Weights of a small transformer language model.
Size: width 160, MLP 640 SwiGLU, 3.45M parameters.
Each number is 50 + 10 x the weight over its row's rms, rounded and kept within 0 to 99. Layers, rows and columns count from 0. The size before them is the row's rms in percent of the matrix's.

# up: layer 4 MLP up, 640x160, rms 0.111, rows 97-125, columns 0-79
# down: layer 4 MLP down (transposed), 640x160, rms 0.101, rows 97-124, columns 0-79
# gate: layer 4 MLP gate, 640x160, rms 0.111, rows 98-125, columns 0-79
up97 095:30 64 52 55 53 58 44 68 43 56 52 63 31 47 51 50 56 50 37 46 65 38 56 46 62 26 56 58 38 43 42 48 39 45 57 53 50 59 56 35 64 45 45 54 47 55 46 47 42 44 60 61 39 55 48 54 28 44 46 50 44 49 32 39 68 62 59 43 61 47 36 41 66 56 52 40 57 62 53 52
down97 104:48 78 55 36 64 50 76 48 32 30 36 52 53 43 41 40 47 50 64 40 47 51 59 54 50 52 42 68 30 56 51 39 39 43 66 42 53 50 46 47 42 42 54 51 27 52 54 57 49 47 54 60 52 63 55 50 35 38 33 48 47 49 46 51 46 43 47 49 52 70 61 62 40 50 54 59 51 69 43 42
gate98 100:75 56 46 39 52 43 33 48 45 71 34 55 72 65 63 55 54 52 64 55 51 55 50 28 51 51 55 54 28 63 53 42 61 53 51 54 42 42 53 61 37 53 50 63 50 48 54 40 40 59 40 64 70 46 51 57 44 58 48 39 51 63 46 47 43 45 34 54 52 45 62 36 53 49 53 57 49 47 49 44
up98 101:46 62 49 32 32 43 62 44 50 30 39 56 45 56 47 47 29 52 47 52 50 50 51 61 38 42 51 58 52 42 40 59 52 53 61 56 53 59 51 40 43 44 47 46 58 56 45 65 45 66 44 40 40 39 43 60 35 56 67 61 29 57 48 49 55 59 55 66 70 47 26 72 55 56 39 59 44 57 52 48
down98 103:45 63 49 31 51 65 55 56 45 52 45 47 46 35 51 44 47 33 44 39 49 37 48 40 58 46 41 52 52 51 21 55 34 40 53 56 51 67 64 60 59 70 72 45 54 68 67 38 36 48 47 56 53 59 46 64 52 47 59 55 52 66 57 32 62 36 43 46 61 32 56 51 39 69 65 54 55 37 43 61
gate99 096:40 64 72 38 67 58 47 49 72 39 47 62 43 49 45 44 54 19 49 60 42 58 38 44 39 52 36 51 40 60 42 41 52 30 48 35 47 38 50 55 23 57 45 50 59 51 63 35 46 58 46 49 44 68 54 49 68 56 55 53 52 44 43 44 69 49 62 54 49 66 53 61 66 58 49 46 50 45 37 48
up99 103:70 43 45 48 51 39 41 45 51 41 58 48 46 61 42 42 44 50 40 58 38 56 68 64 49 50 44 46 52 50 62 33 43 59 50 54 54 45 66 39 69 48 64 39 65 60 59 53 48 62 29 49 58 43 55 44 68 46 53 49 50 48 58 45 63 39 59 48 50 37 53 45 48 64 53 48 60 49 34 53
down99 111:62 52 43 61 46 44 37 66 66 47 47 44 38 50 53 59 56 36 62 63 60 58 46 44 52 37 50 55 53 49 66 57 47 63 57 35 68 50 35 51 62 47 42 46 60 33 41 54 53 47 64 51 41 42 48 46 53 50 55 31 50 44 34 52 51 56 33 53 50 58 32 58 48 39 44 51 46 65 51 44
gate100 106:36 46 63 52 43 66 44 60 47 41 48 65 42 59 52 26 53 49 49 64 51 42 41 47 66 52 54 56 57 61 60 52 50 36 56 54 36 49 61 59 46 48 40 52 43 60 56 35 52 60 62 48 65 29 63 54 56 47 51 58 37 37 64 58 52 47 52 38 33 83 46 40 55 44 58 44 57 41 44 55
up100 102:71 57 42 33 60 46 31 61 46 43 52 56 49 65 40 66 38 54 52 53 34 51 42 54 47 50 52 63 37 47 39 62 56 58 51 44 52 43 62 55 44 56 34 41 78 56 53 54 61 71 36 69 57 53 48 52 21 60 48 65 65 52 46 48 37 40 64 55 39 43 45 50 65 40 52 34 54 51 62 60
down100 109:58 66 54 54 36 46 49 54 61 50 64 55 49 38 49 57 58 62 55 44 38 51 62 56 48 45 50 61 41 45 42 52 41 46 48 60 52 63 58 40 32 30 53 60 56 45 51 45 43 63 60 52 49 44 60 47 27 60 47 44 65 42 56 54 58 53 50 75 34 53 50 45 32 66 44 60 55 44 58 44
gate101 092:49 47 42 33 55 43 63 30 47 35 42 75 66 43 51 58 40 53 55 45 51 40 53 61 29 64 43 62 47 45 55 58 39 53 53 50 44 38 53 43 37 40 53 47 41 66 58 57 59 52 56 58 35 53 71 46 51 49 48 66 50 45 54 43 77 63 44 41 36 41 60 47 48 59 46 44 40 34 41 39
up101 090:33 39 42 58 49 34 56 54 50 34 51 51 51 51 50 35 63 51 50 39 52 56 38 52 45 59 53 66 46 48 41 52 52 37 44 59 50 28 61 56 53 34 54 48 38 57 61 32 50 54 35 60 48 56 29 55 43 65 53 43 37 67 52 58 55 56 43 60 39 63 61 53 61 48 50 63 43 39 28 30
down101 093:54 61 55 58 51 24 66 49 43 46 54 64 39 60 45 24 37 47 58 51 62 54 62 48 48 52 61 49 56 47 57 52 50 59 51 35 42 65 49 59 62 45 55 52 68 46 56 66 56 60 43 52 62 38 61 64 50 55 37 55 54 44 54 59 49 39 49 41 56 41 55 23 36 45 59 32 39 49 49 51
gate102 103:64 49 33 47 55 51 58 50 63 51 51 52 46 48 53 33 41 40 35 46 53 36 43 51 54 52 52 64 34 53 45 53 48 67 46 44 37 47 46 51 49 52 56 42 46 70 56 58 53 47 45 34 44 60 66 59 47 46 49 22 42 51 64 43 42 47 62 53 30 45 64 50 38 46 38 54 57 50 45 56
up102 100:43 41 63 48 65 39 57 59 44 48 47 50 41 60 60 55 66 59 39 48 32 52 59 37 60 37 45 68 51 65 52 31 41 48 25 65 42 43 63 46 77 40 60 49 58 43 44 68 41 38 49 61 55 41 55 46 47 38 52 47 45 46 38 50 54 53 41 40 42 52 54 58 38 60 43 50 50 68 38 50
down102 098:59 33 63 45 58 61 56 45 63 61 44 56 61 52 46 32 54 51 56 35 50 45 42 51 60 55 29 32 54 54 59 54 55 53 43 49 69 45 52 44 37 46 48 60 51 55 30 62 58 55 51 47 49 48 49 39 68 65 47 55 52 53 42 49 44 58 65 44 50 58 51 45 40 74 57 43 24 39 51 49
gate103 102:56 44 39 58 63 58 45 48 71 69 59 43 53 55 52 64 46 41 56 68 51 55 49 55 45 69 48 58 59 47 40 39 57 44 39 47 57 50 39 44 39 40 39 59 33 49 56 56 35 47 61 54 49 57 61 61 41 39 23 51 51 43 43 46 59 50 52 52 69 34 61 46 52 49 37 50 42 37 59 42
up103 095:50 57 33 45 45 63 40 50 67 67 58 48 37 52 53 52 57 58 52 52 47 48 47 50 36 54 42 38 56 46 48 32 38 50 51 33 34 56 40 41 54 46 60 42 51 51 71 60 53 52 61 59 41 39 43 41 47 59 39 73 46 37 60 49 63 30 59 34 61 38 38 46 44 45 38 51 57 54 58 38
down103 093:48 57 55 44 47 49 43 48 36 37 48 54 49 45 44 49 30 37 45 30 49 59 41 62 47 41 46 60 37 35 45 50 31 40 63 52 61 42 61 58 47 57 56 48 66 45 50 45 55 49 47 39 44 38 69 55 55 51 58 39 46 38 62 51 44 45 24 51 27 47 47 49 27 59 52 58 60 61 54 44
gate104 095:46 65 39 59 61 50 71 55 61 56 43 51 51 36 50 59 48 51 42 69 54 54 55 41 51 32 57 41 51 64 49 52 61 72 44 67 50 51 49 53 47 67 51 54 62 44 39 41 61 37 34 57 46 43 55 65 50 59 50 52 53 69 54 36 33 28 56 41 51 51 54 47 51 49 37 35 38 62 43 46
up104 094:66 44 54 27 37 39 54 67 66 53 34 57 36 44 59 61 54 43 50 69 40 47 51 59 48 53 38 53 50 48 50 31 44 49 54 58 41 39 36 25 56 39 43 61 42 32 36 44 36 36 56 45 37 48 73 48 50 60 44 52 33 42 44 24 54 45 53 40 47 39 49 46 59 53 42 45 61 45 29 33
down104 098:49 43 39 45 51 56 44 39 49 52 37 49 66 53 35 57 65 58 58 60 32 62 49 32 38 37 42 47 46 41 43 56 69 45 38 39 59 61 50 51 34 57 53 37 46 53 44 51 69 51 43 47 67 32 35 60 41 61 46 47 47 61 42 46 49 55 45 42 44 61 47 59 41 58 47 55 64 54 58 50
gate105 100:54 55 45 43 39 63 43 58 57 43 58 54 59 52 53 71 52 55 64 34 49 44 69 62 49 43 52 49 35 54 46 35 57 64 58 56 58 41 42 44 42 65 52 63 50 48 60 41 54 38 47 49 43 38 33 45 41 58 63 52 44 51 80 38 49 50 44 69 58 65 63 64 51 43 46 56 59 73 41 50
up105 104:61 58 33 40 36 30 55 52 47 58 39 50 30 44 33 43 37 33 61 43 55 54 46 71 54 62 59 47 54 52 51 47 25 31 64 59 49 49 40 57 62 70 56 60 56 68 48 47 54 48 40 51 44 57 69 74 46 29 49 53 63 48 47 44 64 64 30 51 51 39 56 37 50 46 51 43 56 54 48 46
down105 103:50 52 60 71 57 43 60 51 55 52 40 37 33 53 54 40 52 69 55 54 45 41 73 52 48 41 50 53 36 54 56 41 53 61 52 53 49 49 43 57 53 43 46 49 45 38 47 48 46 58 51 29 47 41 48 46 60 39 58 46 53 45 57 60 25 56 36 50 61 53 43 39 60 51 62 42 48 52 30 74
gate106 092:36 44 39 63 63 59 40 52 40 61 63 37 37 57 42 59 38 44 67 55 63 60 75 53 44 45 50 54 57 54 48 47 37 55 57 53 44 43 63 54 58 55 63 49 57 48 42 48 52 53 49 62 39 53 51 49 71 61 31 59 44 50 61 54 60 51 30 24 44 60 47 59 47 40 46 44 55 51 35 57
up106 091:72 43 58 51 40 47 61 48 45 56 43 65 46 45 41 61 59 66 48 39 63 39 49 68 26 50 44 23 47 37 58 47 55 53 61 72 46 65 54 48 63 40 63 43 48 55 64 51 55 54 38 31 53 33 48 59 58 46 50 39 53 56 44 61 41 49 48 53 37 50 60 42 47 38 48 46 43 73 48 58
down106 088:45 42 59 41 66 41 56 45 44 53 39 39 57 55 55 38 64 29 38 52 54 35 57 40 46 45 56 67 39 52 51 39 39 44 55 29 51 42 46 61 59 45 34 35 58 45 43 44 36 50 62 59 41 49 42 42 60 58 47 54 45 56 44 54 56 61 41 48 51 40 33 57 49 33 51 54 72 41 42 51
gate107 102:49 44 44 29 52 49 44 63 38 60 51 50 29 59 60 43 53 49 43 59 39 52 39 73 55 54 46 50 56 49 69 25 57 65 57 59 57 59 66 42 43 42 50 57 50 52 55 48 63 50 49 23 35 48 67 57 21 45 54 48 59 59 72 45 61 50 42 48 53 52 57 44 43 39 60 49 61 35 47 59
up107 097:62 35 56 57 56 46 46 45 50 57 77 40 49 58 54 52 48 49 58 34 57 59 48 48 54 50 47 32 62 49 55 57 53 52 49 47 33 62 38 23 51 41 57 62 61 54 48 33 34 51 44 57 32 46 62 54 62 62 48 54 31 45 58 53 40 53 40 57 48 54 34 46 43 66 45 36 56 32 84 55
down107 097:67 32 40 46 36 41 35 48 35 43 57 47 51 50 44 70 35 64 60 71 49 63 38 53 42 39 49 65 34 66 45 47 46 38 42 56 65 32 51 53 74 38 42 47 42 52 60 48 42 53 47 56 55 53 46 40 42 55 45 36 40 49 50 49 25 58 46 52 53 52 45 44 55 35 50 71 47 47 37 53
gate108 103:36 59 44 50 51 46 36 52 58 49 51 45 42 51 43 48 43 57 55 42 64 61 47 57 52 66 38 49 37 48 44 48 48 55 61 32 44 41 45 43 55 58 55 60 30 54 51 58 56 38 34 61 34 45 61 47 53 40 43 45 55 45 48 39 48 36 40 50 59 46 51 57 34 35 53 69 47 50 22 48
up108 102:39 48 36 39 61 52 56 44 41 60 55 58 45 27 56 46 45 69 52 54 37 45 48 61 52 41 44 52 43 69 43 67 60 38 53 35 47 62 51 62 21 33 57 60 41 53 61 48 40 42 40 42 62 50 63 50 50 37 51 50 34 63 57 44 49 28 43 63 63 48 37 51 40 41 42 47 34 46 59 42
down108 094:59 60 56 45 53 40 44 62 63 56 51 54 63 74 52 42 59 24 61 59 52 64 47 45 65 64 32 57 54 70 34 46 39 33 58 37 56 37 42 50 36 51 59 38 45 28 51 48 55 68 48 44 36 48 53 40 42 61 40 44 65 48 62 48 41 57 41 42 55 58 65 69 48 36 57 43 53 58 37 39
gate109 097:55 50 74 50 48 33 43 52 44 56 60 73 60 51 64 52 63 52 69 57 44 39 37 57 38 49 72 47 47 61 60 47 39 68 52 49 38 24 47 57 47 54 36 60 37 31 57 33 42 58 37 41 43 47 40 48 43 56 40 52 42 64 68 66 61 63 53 47 53 51 53 58 41 41 47 31 40 53 58 54
up109 099:56 55 64 60 22 35 56 49 42 49 32 51 59 62 32 31 45 41 50 54 28 56 57 50 55 63 45 45 26 49 54 51 48 35 54 65 53 67 64 44 45 45 57 59 51 48 33 59 57 60 62 67 59 48 52 50 72 35 32 62 44 56 56 47 47 57 54 29 60 48 63 48 55 54 41 50 59 39 37 48
down109 090:45 47 44 63 43 37 42 46 50 45 29 56 47 57 54 42 55 85 42 39 60 57 42 58 50 42 40 56 41 65 46 40 68 54 62 60 51 46 33 50 49 46 56 49 57 55 44 73 63 33 53 33 65 44 61 57 43 33 63 46 48 50 54 49 38 56 51 45 54 63 49 61 56 67 51 54 57 48 46 58
gate110 100:53 41 28 49 62 40 54 46 61 41 49 64 36 56 59 47 47 40 61 54 51 46 36 54 51 45 57 59 71 42 38 40 48 58 58 36 47 45 52 34 41 50 61 55 50 51 57 43 45 45 48 46 41 59 58 37 67 36 61 52 32 59 51 57 47 34 54 58 54 46 57 58 46 51 41 45 49 42 58 58
up110 099:50 38 49 43 60 36 60 52 54 42 46 65 49 41 53 44 60 47 57 37 48 58 57 64 49 56 56 61 57 65 48 58 58 54 55 58 49 44 43 44 62 56 56 66 44 26 41 32 56 39 48 44 57 60 36 65 64 61 47 46 56 67 32 56 62 40 36 59 45 66 35 40 48 48 64 60 76 39 53 45
down110 103:46 61 46 50 38 54 60 71 48 47 59 53 29 48 56 47 50 48 52 47 66 45 50 48 47 60 52 84 48 47 47 35 26 52 47 38 35 44 44 44 53 49 47 50 52 57 62 51 57 43 60 44 40 43 49 58 62 36 69 34 40 51 48 53 39 61 54 50 46 66 45 51 33 45 52 42 24 34 56 44
gate111 101:39 50 42 54 51 53 52 56 42 45 47 59 44 52 52 50 38 42 34 58 51 54 51 42 55 55 47 49 59 39 55 48 64 70 40 51 81 33 57 42 69 58 46 39 45 41 39 63 55 27 39 49 38 75 33 58 46 52 56 50 60 41 45 36 60 42 65 40 51 34 54 43 50 54 48 60 43 61 39 30
up111 102:65 69 46 59 34 54 50 58 56 53 51 69 46 41 50 52 41 61 45 45 52 51 55 58 58 35 42 67 43 58 45 50 43 54 68 54 29 64 59 58 53 52 47 54 49 71 60 26 32 37 51 62 48 42 55 39 50 43 49 59 36 34 47 78 64 53 38 49 51 60 55 37 44 52 48 55 45 48 48 49
down111 105:64 80 55 50 44 57 57 39 38 54 48 54 49 47 71 52 58 39 50 64 58 36 67 55 52 47 53 59 48 47 45 50 52 50 38 25 56 58 49 57 27 55 25 41 47 42 52 30 61 48 58 55 57 51 39 49 65 47 39 54 53 39 58 53 38 34 50 56 41 61 67 55 47 40 47 45 47 52 45 59
gate112 102:41 53 47 45 48 37 47 48 39 45 61 36 47 56 48 50 59 54 38 48 54 45 47 42 65 52 50 56 53 49 56 66 48 59 56 55 50 35 35 77 47 50 43 46 35 51 51 34 48 55 36 71 38 53 57 57 56 61 48 44 59 40 64 45 47 66 48 27 50 60 54 51 54 32 60 52 54 60 54 26
up112 103:55 55 62 53 49 58 44 54 40 55 50 49 39 31 61 49 28 49 33 60 49 46 50 35 56 30 38 26 66 47 45 51 52 28 55 48 60 64 56 40 53 46 49 52 36 61 40 32 40 50 46 51 33 53 63 53 54 43 63 55 66 52 34 49 59 44 42 62 50 56 58 51 55 49 45 34 66 56 47 65
down112 099:41 44 50 51 59 52 58 59 54 54 31 32 48 36 43 54 52 48 69 53 62 49 52 41 57 43 48 46 61 30 47 42 75 61 46 42 51 48 42 58 64 46 46 45 64 63 53 40 49 63 37 61 54 47 61 68 61 63 67 35 50 38 46 45 58 54 42 59 44 65 42 45 51 43 61 51 41 58 45 42
gate113 105:43 66 53 62 59 45 43 30 49 29 52 47 38 52 53 35 52 59 36 58 40 39 41 43 43 60 41 32 61 54 40 51 62 27 49 42 52 57 59 61 69 43 49 40 43 53 60 48 38 57 45 72 52 43 54 58 42 61 40 38 56 47 35 39 64 40 54 54 43 68 55 47 54 37 52 46 37 45 52 59
up113 103:50 35 57 50 51 74 59 25 56 56 55 46 56 38 52 44 47 38 45 49 47 50 67 63 48 41 47 28 65 45 54 31 47 62 57 58 46 53 65 61 47 47 40 36 58 59 31 44 47 32 52 45 64 37 47 60 68 58 57 50 33 68 46 46 37 67 63 51 34 46 48 42 55 40 33 55 54 48 59 51
down113 103:34 44 33 57 46 54 55 53 52 53 38 58 45 39 46 69 62 56 36 47 51 56 22 62 42 42 58 62 46 58 26 52 41 38 49 59 49 52 41 51 34 43 56 38 50 51 54 54 49 68 58 40 51 54 63 40 56 47 45 54 54 42 43 49 53 38 52 48 55 48 52 43 70 39 49 37 51 76 52 45
gate114 102:39 43 53 50 57 48 51 45 44 61 38 67 43 46 63 40 43 65 49 27 53 36 39 44 43 45 50 37 35 46 53 61 55 59 36 34 46 48 35 62 59 39 37 60 47 32 51 40 47 50 53 46 45 61 40 52 52 51 56 37 48 57 53 50 56 45 47 52 41 57 51 32 35 56 42 36 39 56 51 34
up114 103:35 46 53 55 67 26 55 52 39 44 57 51 45 64 47 53 51 45 50 55 61 45 57 52 39 58 46 36 55 46 48 49 60 36 56 29 77 67 54 58 39 49 54 48 54 37 59 50 37 47 49 44 39 49 73 61 61 63 64 64 68 36 33 59 64 63 65 48 71 64 57 51 49 54 55 47 48 46 68 43
down114 109:46 38 57 62 44 58 49 39 53 47 22 41 30 47 69 50 52 53 54 41 48 38 47 44 47 41 41 57 50 28 54 70 53 57 53 47 38 57 58 48 45 51 30 52 45 44 40 61 48 61 60 50 46 45 40 52 52 50 46 46 38 41 59 39 32 53 35 33 35 61 58 57 39 60 53 30 48 53 58 48
gate115 097:52 63 58 42 43 47 39 34 45 59 50 56 50 49 54 48 66 41 58 39 32 52 36 69 32 50 38 33 57 46 61 56 27 37 52 46 59 50 65 57 31 29 45 51 38 54 56 33 34 30 41 62 41 57 44 47 63 50 46 55 60 36 49 51 51 63 47 48 56 46 67 50 61 49 34 58 36 56 56 25
up115 100:57 48 46 59 43 33 42 54 68 49 37 55 48 69 38 48 43 60 52 66 35 62 71 55 70 75 41 37 41 41 44 48 37 57 56 50 52 34 55 48 63 48 52 55 35 43 49 39 46 40 51 44 48 54 39 70 60 41 48 54 50 46 57 62 43 41 59 22 39 52 67 49 41 37 43 58 45 45 60 40
down115 101:36 55 53 41 58 44 68 50 44 50 48 43 48 55 41 54 37 45 31 59 45 34 45 61 40 49 45 51 45 45 58 39 42 62 35 35 30 51 50 44 41 51 51 45 53 54 57 36 47 48 47 41 52 51 68 55 48 63 40 35 45 60 45 65 60 57 45 42 40 40 59 54 27 42 61 63 61 62 42 74
gate116 105:45 46 62 44 61 44 41 50 51 43 49 67 28 40 57 49 29 44 51 53 61 59 49 30 43 81 38 46 67 53 45 41 55 50 51 52 37 55 52 26 24 48 47 47 45 51 39 59 46 63 53 58 32 43 49 42 39 54 53 40 30 41 62 56 38 45 46 57 35 59 48 43 53 41 59 47 40 34 59 52
up116 099:44 47 48 45 34 51 50 36 64 54 47 61 38 52 49 39 43 67 68 55 46 69 39 51 58 58 40 48 47 45 56 53 61 70 50 42 27 36 51 51 51 58 68 52 43 55 55 61 70 45 38 62 44 45 44 30 57 42 61 62 44 53 53 68 44 44 52 32 40 57 38 38 70 71 59 65 62 53 55 52
down116 100:69 65 54 39 63 51 54 32 46 46 52 44 52 49 49 38 54 76 39 51 72 42 52 43 52 38 48 58 52 48 45 37 51 52 57 53 51 63 74 52 59 59 72 40 45 48 56 39 43 60 52 63 49 58 48 87 44 58 41 42 62 40 63 37 69 52 67 42 52 48 56 69 41 55 43 51 42 48 48 47
gate117 098:44 47 58 55 63 47 63 56 47 53 53 57 53 48 57 52 33 65 50 52 33 39 64 37 41 68 57 45 56 49 51 45 51 57 49 56 47 37 52 39 49 48 47 45 58 47 42 44 38 59 48 27 74 40 49 55 53 43 12 67 43 53 64 48 44 64 54 55 71 65 51 44 60 48 51 66 47 49 32 48
up117 101:42 43 44 37 30 59 37 47 66 64 61 44 45 33 53 44 63 50 52 50 68 63 48 39 71 51 48 56 52 40 39 43 60 45 44 63 51 44 35 77 59 44 45 48 57 37 64 55 35 55 46 59 57 67 38 48 47 44 48 37 56 49 26 51 39 59 51 63 36 35 60 39 42 37 49 46 65 53 51 49
down117 087:54 51 42 58 49 40 53 47 55 31 52 51 39 37 44 44 52 39 68 52 41 48 51 56 54 63 39 41 32 33 61 50 33 49 45 49 50 58 50 44 54 57 52 48 57 75 51 43 24 55 33 47 42 47 49 39 44 68 58 63 50 48 61 51 52 54 47 36 54 53 37 44 61 38 46 58 42 59 59 61
gate118 101:40 57 39 38 44 60 51 51 53 54 38 58 69 53 49 65 68 31 43 67 48 52 59 29 56 57 47 56 54 68 48 39 69 50 53 43 47 46 63 48 56 51 68 49 38 59 48 33 41 55 56 51 49 62 59 51 53 50 42 40 52 48 52 63 57 45 52 56 48 47 60 40 30 43 36 44 71 74 68 37
up118 102:48 48 69 53 41 49 57 52 50 36 51 43 45 55 53 52 49 52 53 47 36 35 53 51 42 55 43 59 46 59 42 48 21 54 51 69 66 64 47 69 51 45 28 63 57 53 43 60 53 40 70 56 43 60 51 46 47 50 47 29 44 43 60 47 47 88 59 51 63 57 70 50 49 42 46 61 59 55 59 52
down118 099:48 61 52 29 44 53 39 65 49 40 50 55 48 41 47 48 37 41 55 49 46 55 75 31 75 49 50 49 50 57 48 68 65 39 48 61 51 46 52 56 64 41 54 60 47 54 59 47 37 65 50 34 53 63 50 51 51 55 53 54 36 53 45 51 58 61 32 57 40 41 51 51 50 39 67 52 59 50 60 58
gate119 103:52 71 53 41 64 59 62 56 41 51 43 42 44 61 37 47 31 48 53 35 37 56 45 61 47 62 59 59 50 38 61 51 54 32 38 53 52 65 54 62 66 47 48 33 46 47 71 41 53 45 48 45 69 43 61 68 33 45 54 68 44 36 50 37 38 61 43 75 46 41 47 64 48 42 55 51 49 37 41 39
up119 101:43 45 43 52 39 53 75 49 42 44 55 62 64 48 63 78 58 50 53 57 59 56 34 40 39 49 71 63 51 35 33 57 47 37 60 60 37 46 61 43 57 53 64 51 54 62 56 45 53 49 40 55 46 68 55 40 69 33 58 41 57 58 60 34 61 52 62 32 45 63 70 62 44 46 38 54 41 36 58 61
down119 103:35 41 50 39 41 46 58 64 59 47 39 62 52 45 47 41 39 41 61 60 41 37 65 56 43 38 44 31 49 63 43 51 58 59 32 43 66 52 45 45 32 53 43 49 52 42 61 53 53 70 44 49 38 56 64 47 42 55 40 59 52 41 37 54 68 44 47 47 50 44 54 53 67 35 47 45 53 63 44 78
gate120 100:57 53 39 36 48 47 45 50 45 49 55 65 51 46 69 51 51 42 26 36 39 65 51 68 61 59 58 46 50 50 44 28 45 43 36 45 54 58 42 43 40 51 42 53 40 51 65 61 65 61 61 23 41 47 40 51 52 52 44 51 51 54 48 51 62 55 61 46 50 43 62 34 51 65 71 47 51 49 66 66
up120 100:59 53 47 48 51 62 64 47 64 65 53 71 51 38 46 67 58 61 65 66 66 55 48 57 40 40 58 36 43 57 29 63 63 39 45 77 60 46 54 54 56 51 59 66 43 57 56 48 49 38 41 50 66 64 54 50 52 42 53 61 41 37 63 31 41 51 65 59 42 43 39 50 46 60 51 58 58 53 57 50
down120 102:54 53 40 45 31 47 33 55 57 50 52 46 57 52 46 28 44 60 50 49 48 65 42 49 58 26 46 64 50 53 37 25 37 52 45 43 54 54 63 50 44 51 50 29 44 47 50 49 49 58 47 53 47 44 51 66 58 39 35 54 39 56 61 43 62 66 47 36 45 57 48 59 42 47 56 45 70 63 55 41
gate121 097:43 51 46 40 61 48 52 44 60 49 62 55 59 51 63 44 38 47 42 57 73 55 44 73 36 30 56 46 57 58 43 46 61 48 56 68 71 47 61 68 46 51 44 44 47 47 51 48 51 55 37 50 40 78 48 83 55 53 51 55 43 53 60 45 63 47 56 46 39 49 56 53 40 54 50 60 46 66 50 48
up121 097:48 50 35 43 30 45 54 45 42 44 41 55 53 56 56 37 52 61 67 64 63 53 52 38 50 55 56 44 58 46 64 46 66 44 54 46 54 48 62 55 47 47 60 39 48 40 62 47 47 75 44 66 50 46 51 33 48 58 48 60 37 60 50 55 64 53 64 47 52 71 44 41 50 44 63 52 56 44 59 44
down121 102:53 36 47 56 44 65 32 64 64 56 28 61 58 67 41 61 60 50 42 60 48 39 44 27 54 44 47 50 62 47 33 38 48 57 47 50 55 50 52 66 54 45 40 45 59 42 41 40 50 63 50 47 46 46 61 29 51 65 56 39 58 40 50 58 36 43 47 59 60 57 46 47 43 42 46 50 67 44 56 56
gate122 097:59 35 43 42 49 66 67 56 42 54 32 52 50 41 65 72 47 59 60 42 54 52 44 49 38 37 52 52 56 72 37 46 63 62 54 50 25 53 53 50 59 65 73 44 44 58 49 61 50 54 58 57 63 46 51 57 52 36 63 60 49 43 45 64 50 53 58 45 60 47 65 61 37 40 55 60 52 57 53 35
up122 096:32 50 57 47 60 44 45 52 53 50 37 55 55 49 52 49 50 44 54 54 55 59 56 52 45 57 49 56 46 50 52 40 63 58 51 53 39 57 38 41 66 46 64 43 52 45 59 64 47 50 41 53 33 49 50 49 50 67 50 58 51 49 73 46 59 43 47 41 26 65 55 53 41 52 31 58 37 25 58 43
down122 102:61 47 59 46 75 53 43 49 53 36 45 53 48 65 57 44 54 43 48 46 52 47 59 45 56 59 43 48 54 58 47 64 76 60 43 60 61 42 57 69 50 42 57 51 60 46 52 45 46 79 37 38 75 66 39 34 48 61 60 43 35 40 39 54 47 66 55 46 54 43 45 57 58 50 49 39 52 46 55 48
gate123 111:50 61 53 39 48 51 50 42 40 52 39 61 35 44 51 63 40 55 41 36 60 41 50 41 44 47 58 37 70 35 63 68 52 63 37 38 67 59 69 37 45 51 62 53 42 47 41 40 60 61 52 56 61 48 37 51 58 57 74 71 43 69 51 46 57 37 59 58 43 35 49 63 54 54 49 72 47 57 63 46
up123 108:55 45 53 47 52 57 29 70 45 48 42 44 71 56 61 43 53 50 53 35 64 66 50 42 38 39 44 38 61 55 26 53 57 52 59 48 52 42 36 54 43 52 70 47 55 58 65 50 71 38 53 66 51 46 45 41 48 40 34 36 67 42 40 45 40 71 39 64 32 61 40 31 42 49 50 39 60 20 44 43
down123 097:48 60 53 45 58 56 58 32 46 53 46 37 37 54 55 40 52 69 72 55 54 50 45 52 58 48 51 39 63 43 50 26 42 54 47 45 54 50 51 49 74 75 62 62 31 55 37 46 40 52 62 53 40 65 51 51 60 58 52 33 36 59 59 53 34 43 58 50 39 43 46 79 38 52 68 59 59 56 58 60
gate124 092:47 53 63 39 53 71 52 34 38 50 56 44 49 59 44 44 47 39 62 52 49 48 47 62 49 54 65 43 50 44 43 54 52 30 45 42 54 41 51 51 54 56 54 51 37 40 67 37 51 72 51 60 39 47 52 47 53 62 52 44 64 57 56 47 53 58 47 51 46 50 36 36 53 46 38 73 34 51 50 57
up124 097:45 44 51 50 48 49 52 46 64 60 41 48 46 44 59 42 50 42 23 47 20 58 71 41 47 81 63 51 58 57 42 50 43 55 70 44 69 61 50 60 39 44 56 66 51 58 47 63 41 51 57 57 41 46 42 49 45 50 44 39 52 54 32 47 67 44 51 62 55 51 55 62 42 57 60 59 45 49 43 63
down124 094:55 57 59 43 60 57 55 69 45 69 51 49 52 47 50 43 51 54 51 55 26 45 44 50 43 62 54 28 41 51 44 47 53 55 52 47 49 45 63 63 50 39 50 32 45 58 43 34 58 53 65 47 70 62 64 51 36 47 50 69 45 42 37 39 59 75 21 53 51 60 40 62 63 66 61 48 51 35 32 52
gate125 103:43 41 36 37 55 59 36 38 42 67 33 57 58 63 58 33 40 45 55 51 60 67 58 59 40 67 41 52 65 75 46 59 19 54 43 68 34 48 43 39 49 67 58 52 53 58 48 58 44 49 56 46 57 46 34 32 56 57 58 39 47 36 55 63 46 36 57 51 72 78 42 41 42 53 50 52 44 57 61 58
up125 100:58 47 49 58 50 49 44 69 58 56 49 50 71 48 57 41 51 54 60 56 53 59 48 61 38 46 40 42 46 27 75 36 40 35 49 41 50 38 60 43 48 48 60 47 43 40 34 55 50 50 52 56 52 41 46 34 58 30 50 55 50 45 28 54 39 37 47 45 44 62 50 45 59 46 47 44 48 31 58 43